python train.py --n_layer=20 --d_model=448 --n_head=10 --n_kv_head=10 --head_dim=64 --d_mlp=1792 --vocab_size=8192 --activation="tanh_gelu" --norm="layernorm" --norm_place="pre" --norm_eps=1e-06 --positions="rope" --rope_base=10000.0 --rope_fraction=0.5 --qk_norm=false --attn_scale=0.125 --bias="none" --tie_embeddings=false --parallel_block=false --init="uniform" --init_std_qkv=0.0231 --init_std_o=0.0 --init_std_up=0.0231 --init_std_down=0.0 --optimizer="muon_variant" --lr=0.0017 --lr_mult_down=1.5 --beta1=0.95 --lr_head=0.00428 --grad_clip=2.0 --warmup_steps=200 --schedule="wsd" --decay_fraction=0.558 --decay_shape="linear" --final_lr_fraction=0.0 --batch_tokens=131072 --seq_len=1024 --doc_mask=true --z_loss=0.0001 --train_tokens=469800000 --steps=3585 --dataset="wikipedia_en"
Each number is 128 + 24 x the weight over its row's rms, rounded and kept within 0 to 255. Layers, rows and columns count from 0. The size above them is the row's rms in percent of the matrix's.

# layer 4 MLP down (transposed), 1792x448, rms 0.075, rows 671-685, columns 336-447
size [104 103 103  94 105  97 102 106  90 101  91  94 100  92  94]
[[104 146 101  98 146 132 123 183 114 157 104 108 112 159 135 159 141 132 139 171 149 145 120 100 155 159 109 117 110 109  86 118  89 127 135 103 118 138 106 105 123 189 110 137 127 155 132 154 159 108 151 135 164  96 107 118 127 164 120 174 185 113 114 108 100 145 133  57  95 118 128 131  88 145 136 143 120 127 166 110 111 169 144 116 155 160 111 138 145 131 139 100 125  78 141 135 142 136 137 147 131 127 140  96 156 125 172 123 144 125 128 109]
 [136 122 108  90 135 145 141 125  93 125 199 164 156 119 132 157  99  98  96 107 102 125 131 163 143 118 180 163 143 156 146 167 160 180 105 166 141 120 130 152 129 123 147  88 131 153  95 173 133 114 138 138 119 137 102 127 134 101 124 146 124 118 107 120 139 139 128 187 107  94 116 134 121 115 152 143 135 145  87  97 142 103 107 123 205 141 157 114 140 131 105 135 145 154 134 146 149 137 110 129 127 143 158 117  86 122 130  76 117  93  94 138]
 [160 112 126 133 145 114 150 129 123 140 110  85 128 135 132 135 136 169 138 123 121 124 122 162 112 143 138 129 107 106 125 146 122 146 108 110 146 126 138 134 159 143 113 116 115 130 163 142 154 103 104 144 133 111 146 170 121 139 134  74 127 120 163  91  93 162  98 156 120 129 129 125 154  73  91 144 148 129 165 142 113  84 118 125 111 114  99 118 101 109 122 153 127 159 112 148 117 153 155  87  83 160 168 132 110 143 161  77 128 185 120 116]
 [105 128 149 177 123 123 157 170 101 147 170  78 142 148 141 154  97 100 130 113 146 104 108 143 149  74 119 111 149 135 121 101 109 177 112  91 108 102 133 133  83 141 104 106 144 108 108 120 169  98 133 154 120 122 144 128 151 156 132 179 119 127 171  91 103 140 163 147 161 126 131  99  85 134 107 147 133 100 155 121 138 140 148 102 121 159 132  98  92 155 158 102  77  83  98 124 123 109 140 177 100 110 107 158 106 155 132 125 128 133 138 164]
 [147 146 154 146 127 111 118 128 101 165 167 124 114 126 109 124 137 149 131 148 118 131  86 105  87 162 128 175 134 139 141 178 114 173 141  75 121 132 157 173 113 141 164 122  89  81 135 146 145 125 110 185 104 169 104 117 131  97 126 105 139 132 112 130 119 140 131 155  81  96 152 124 145 105 109 130 112 106 113  93 110 120 143 118 129 149 170 133 179 156 123  86  87 152 114 125 140  86  49 132 133  86 147 135 117 154 121 121 112 137 122  88]
 [101 164 144 123 139  98  99 113 108 146 109 135 126  92 134  80 155 161 134  93 124 118 138 115 169 142 136  86 117 107  89 108 146 156  95 175 147 145 120 181 143  92 119 147 113 157  98 112 101 105 164 138 118 131 152 139  86 148 103 135 135  96 116  99  82  84 108 148 119 149 154  61 132 153 142 144 134 138  91 131 159 114 130  93 100 115 161 138 131 125 126 124 141 132 133 125 140 127 145 141 148 106 173 133 102  95 117 141 135 127 119 153]
 [153  99  99 115 168  81 112 132 128 144 185 114 166 134 134 172 135 125 164 144 113 147 111 173 177 130 114 101 117 124  95  84 112 124 116 108 133 137 127 160 138 110 140  86 131 127 132 172 139 112 153 131 189 144 115  87 112 111 124 152  97 147 157 125 148 114 135 123  91 122 130 162 118 149 155 104 132 141 180 125 114  98 130  94 139  95  95 126 144 142 113 133 129 130  98 133 136 137 146  87 129 140 163 118 162 153 135 183 151 117 102 148]
 [120  94 145  92 141 114 131  96 127 145  85 114 127 106 176  73 131 140 109 150 107 114 145 104 142 125 151 154 123 157  81 156 160 156 108 143 112 141 139 104 121 144 149 116  86 154 155 160 152  77 145 148 153 112  91 119 112 117 130 125 155 160  80 136 131 163 111 115 111 131  95 172 110 141 125 160 172  48 114 154 148 153  93 145 122 164 106 134 127 148  99 136 107 130 160 141 107 169 114 114 108 102 151 129 156 194 120  79 102 120 144 144]
 [120 108 157 130 128 107 124 104 148 135 120 174 131 153 135 111 119  91 180 125 135  97 124 128 154 120 142 130 137 144 140 136 113 130 104 130 150 121 119 147  86 119 132 117 140 127 120 126 143 127  95 109 132 120 118  91 135 130 126 128 114 144 162  96 137 148 107 150  71 135 112 124  81 124 100 149 136 135 110 153 138 155 150 139 171 111 146 132 142 102 125  90 143 149 124 118 146 104 134 127 154 116 186 150 131 118 134 128 144 113 105 159]
 [ 93 133 140 137 109 147 102 123 135 136 122 138 125 137 144 125 116 164  92 127 157 118 135 109 105 120 104 187 148 106 165 138 108 120 110 159 139 151 125 150 161 115 165 108 142 120 116 114 134 127 155  75 107  96 104 164 135 125 130 107 132 121 122 142 128 152 126 143 114 108 109 127 166 154 112 173 118 121 113 101 128 142 123 131 124 124 130 163 189 150 122 131 147 124 122 115 120 149 133 146 128 110 115 144 122  96  96  88 152 140 121 134]
 [135 155 146 140 160 161 157 103 166 103  90 154 126 116 144  80  90 143 111 126 136 131 134 168 112 168 142 174 116 155 147 108  60  96 128 151  93 112 144 114  92 146 118 170 112 134 141  94  90 181 127 164 164  98 104 113 143 100 148 121  73 118 123 116 112 153 121 151 190 130 122 118 127  97 125 138 137 155 128 144 108  95 120 144 129 173 175 130 120 166 111 134 140 157 145 137 139 116 111 133 102 156 165 137 148 126 149 142 114 141 126 117]
 [123 125  81 150 134 114 123 108 168 144 160 144 113 141 131 142 141 157 133 154 120  93 115  91 157  96 156 146 105 125 156  91 149 110 107 161 118 143 126 127 149 127 139 157 117 123 164  94  73 121 155 111 124 127  89 157 107 137 110 130 102 149 117  97  99 109 156 117 142 126 115 100 103 125 113 111 105 112 117 170  96 153 109 161 149 146 141 122 137 105 143 134 107 103  95 122 161  89 129 181 136 133 160 139 156 150 142 151 140  73 147 102]
 [116 112 141 113  91 141 152 103 110 109  98 105 138 146 157 103 118 133 116 144 142 122 124 136  74 116 122 137 171 165  86 141 120  85 161 166 115 166 147 124 123 115 109 136 162 137 127 155 159 115 110 143 116 129 162 151 144 116 115 132 140 121 114 134 107 113  69 110 140 122 148 113 137 130 106 107 112  87 119 110 116 117 128  67 145 174 111  68 144 114 137 110 118  90 118  90  99 127 150  94 178  96 168 173 146 118 161 142 141 133 154 147]
 [131 123  96 144 131  85 172 122 104 104 153 135 199 122 107  99 134 144 116  85 144 141 138 100 131 129 121 154 121 122 107 122 128 103 125 131 112  96 111 101 129 159 123 135 193 144 147 129 114 166 167 168 114 147 147 142 102 112 141  90 125  89 132  84 100 111 172 137 140 155 165 139 153 165  82 135 118 128 110 106 117 185 100 130  71  90 130 124 122 135 125 146 150 158 138  78 138 107 120 139 125  99 157 112 101 145 103 135 128 186 176 132]
 [121 139 118 125 120 118 114 124 124 110 159 127 128 125 133 131 137  79 144 130 136 165 121 120 125 115 125 144 144 136 113 155 121 197 122 125 117 112 150 141 174 115 105 139 135 112 125 105  91 155 131 146 153  77 120 145 151 119 142 141 132 125 136 154 147 146 103 159 152 126 146 175 101 143 152 152  95 129 131 119 129 173 129 141  66 150 149 142 130 187 150 110  86  99 108 116 104 138 158 110 135 120 118 146 109 133 156 149  92 104 127  76]]
# layer 4 MLP up, 1792x448, rms 0.0523, rows 672-685, columns 336-447
size [105 102 102 107  96 103 102  92  98  87  94 100  88  94]
[[122 126 120 119 101 137 120 158 110 120 117 122 126 150 164 123 155  99  98 134 125 164  99 160 123 121 143 131 113 111 161 150 144 159 112 150 158 107 134 154 116 177 154 166 142 104 141 133 132 127  89 155 117 103 156 112 145 155 147 123 153 129 132 106 151 113 150 165 134 150 157 135 158 108  74 105 107 108  91 147  91 141  94 141 167 109 155 129 110 188 115 138 130 105  97 138  89 138 168 123 141 139 172 169 172 121 130 107 134 101 151 134]
 [165 193 143 140 164 128 113 136 138 160  97 104 156 117 123  94  97 162  87 128 154 129 121  78 129 126 133 127  64 158 102 142 104 114 159 129 119 110 114 148 125 167 117 104 149 124 143 183 137 132 108  99 140 150 136 149 111 129 123 107 159 129 161  83 133 174 130 161  83 108 137 117 113  96 109 143 126 105 106 136 155 117 130 132 147 113 151 139 144 119 140  96 165 109 101 150 130 166 117 112  93 140  89 172 152 127 135  90 113  84 126 127]
 [ 41 106  97 178 154 148 116 175 133 156 116 102 115 194 120 141  75  93 175 134 107 120  96 143 146 116 119  92 137 111 105 112 139 115 128 123 188 117 130 115 105 111 149 158 114  91 143 139 107 114 113 129 117 119 110 143 124 150 122 153 158 112 148 146 115 153 125 152 174 141 145 112 117 106 107 151 141 114 105 153 114 156 115 112 145 163 122 131 115 141 161 119  99 117 100 149 149 128  62 139  97  80 114 169 105 104 151 150 137 103 157 133]
 [138 133 156  97 131 111 139 122 125 191  86 146  80 138 153 108 100  88 132 112 120 121 142 137 162 110 148 167 115 145  90 100 149 113 100 119 166 147 163 102 133 148  89 136 147 176 127 114 117 132 128 126 116 137 134 152 143 150  83 117 159 124 134  98 140 107 102 150 162 132 190 177 111 115 131 131 160 116  81 139 137 154 142 121 184  84 129 113 115 119 119 103 146 162  84 168 129 159 126 125 151  85 130 131 147 156 105 118 119 136 108 140]
 [119 110 160 135 120 131 105 158 145 111 145 152 139 134 138 111 139 186 109 113 141 118 161 126  98 168  85 156  91 120 164 117  88 155 159 107 139 124  82 164 129 126 123 138 140  65 123 124 146 144 140  89 115 156 157  75 125 122 133 102 140 104 144 159  94 122 137 120  96 134 155 177 136 152 108 142 107  88 109 124 112 146 122 160 155 179 122 110 134 140 125 166  98 120 174 154 150  98 128 154 110 152 137 102 172 145 121  72 159 172 122 150]
 [ 78  97 120 142 177 155 148 133  90  77  89  68 123 141 108 134 122 119 112 134 115 107 160  97 128 126 137 133  85 126 161 113 129 106 133 130  99 152 166 121 113 142  87 127 179 121 143 118  99 136 123 183 125 124 160 145 109 110 118 117 165 158 113 135 130 159 106 118  84  90 100 120 139 137 126 112 115 105 126 137 120  99 108 113  85 132 150 124  76 125 140 160 136 144  86 119 138  66 145 120  88  57  89  93 154 132 106 114 131 142 161 131]
 [ 63 119 124 116 122 127 166 122 117  84  88 115 150 130 168 179 116 130 129 107  80 102 137 113 125 169 156 144 142 105 121 126 127 122 166 117 123 145 144 146 115 133  87 164 107 151 132 113 172 136 137 154 152 151 159 129 123 120 144 134  98  91 121  62  94 152 151 115 115 105 157 132  78  76 141 124 153 129 118 122 119 138 148 130 110 148 132 124 153 136 114  66 156 130 141  90 134 165  89 129 139  65 153 108 143 137 100 113 129 107 150 108]
 [ 67 178 122 145 169 161  89 130  94 131  78 118  78 142 109 173 159 154 154 136 103 183  80 122 152 114 129 150 141 118 146 106 158 103 142 100 130 159 124 126 132 145 130 136 121 135 108 113 101 125  75 172 119  99 104 100 128 100 124 136 116 112 141  89 106 135 140 117 105 101 141 151 102 107  89 149 127 120 107 116 127 124 134  98  92 129 164 141 132 104  89  93 167 149 138 100  97 161 135 133 144 147 134 103 123 115 142 118  98 129 123 130]
 [153 119 119 125 166 147 143 136 113 133 136 102  77 132 137 142 163 103 195 153  85 151 150 107  99 143  97 121 108 151 152 144 120  83 126 110 150 115 114 129 117 124 117  84 115 122 127 140 147 122 117 173 159 115 138 148 116 134 134 151 137 152 149 120  90 119 112 154 131 140 130 125 108 147 130 120  90 152 165 142 131 146 152 104  67 133 139 119 134 153 144 164 128 115 161 131 158 143 101 127 176 119 147 144 123 147 181 143 105 103  74 162]
 [173 136 111 122 156 168 104 147 137 110  89 111 161 137 167 110 118 122  86  78 186 155 123 121 117 186 135 150 157 100 115 131 108 138 108 125 126 172 155 137 126 121 117 164  97 138 100  98 138 134 116 101 146 111 112  90 151 155 104 127  88 134 146 110  94  81 110 165 137 108 129 129 140  97  98 122 137 162 119 105 109 106  86 132  89 161 131 101  83 154 134  90 100 107 153 126 166 115  96 144 111 119  91 153 175 130 109 115 125 154 176  95]
 [134 119 134 149  85  80 127 151 159 110 112 148 115 155 161 127 104 156 141 145 147 130 139 151 136 127 119 116 160  93 139 126 123 135 167 115 161  85 119 152 139 148 102 136 154 131 155 132 110 122  88 121 146 142 111 130 119 132  75 107 105 112 111 118 142 127 114  99 123  85 118 107 135 106 114 105 131 120 135 126 110 112 140 118  82 123 134 124 191 152  72 148 156  98 116  87 127 145 128 102 125 141 138 137 174  93 140 126 138  73  77 122]
 [ 89 129 122 120 162 124 122  70 102 108 130 127 175 104 107 136 126 175 114 114  94 135 141 123 100 141 129  98 109 141 154 108 123 116 109  92 126  55 134 171 135 117 140 140 159 119  93 143 164 161 166 125 122 132  85 130 118 145 123 145  83  68 131 140 108 153 135 121 115  84 120 146 108 113 129  89 112 118 161 122 161 148 140 119 112 154 122 111 138  73 146 121 156 150 114 103 127 119 120 102  75 125 108 112  98 122 103 142 114 110  96 152]
 [120 174  73 114 123 103 168 156 158 131 124 135 154 156 146 147 135 123 143 126 112 139 151  87 134 129 172 125 168 136 128 168 110 120  93 130 182 127 134 167 142 149 108 107 132 129 136 149 159 131 168 143 130 135 147 196 106 146 125 107 126 139 111 130 197 110 132 134  98 120 123 104 136 164 125 134 112 147 164 163 142 115 151 160 106  97  92 110 137 129 116 140 129 114 114 118 128 167 100 119 129 143 140 123 115  97 155  99 100 102 151 107]
 [143 145 109 148 131 150 121 128 130 124 150 100 130 100 134  96 145  72 159 153  89 149 145 117  81 108 136  89 144 168 138 126 117 126 109 150 134 157 165 109 145  91 131 146 146 107 129  96 174 111 105 165 106  96  93  95 129 128 147 166 104 136 108 119 127 154 143 146 123 136 110 118 108 140 140 124 109 174 134 138 101 110 137 108 138 113  99 104 145 159 127 113 117 148 107 128 122 102 143 142 175 122  66 131 164 155 155 128 142 110 117 138]]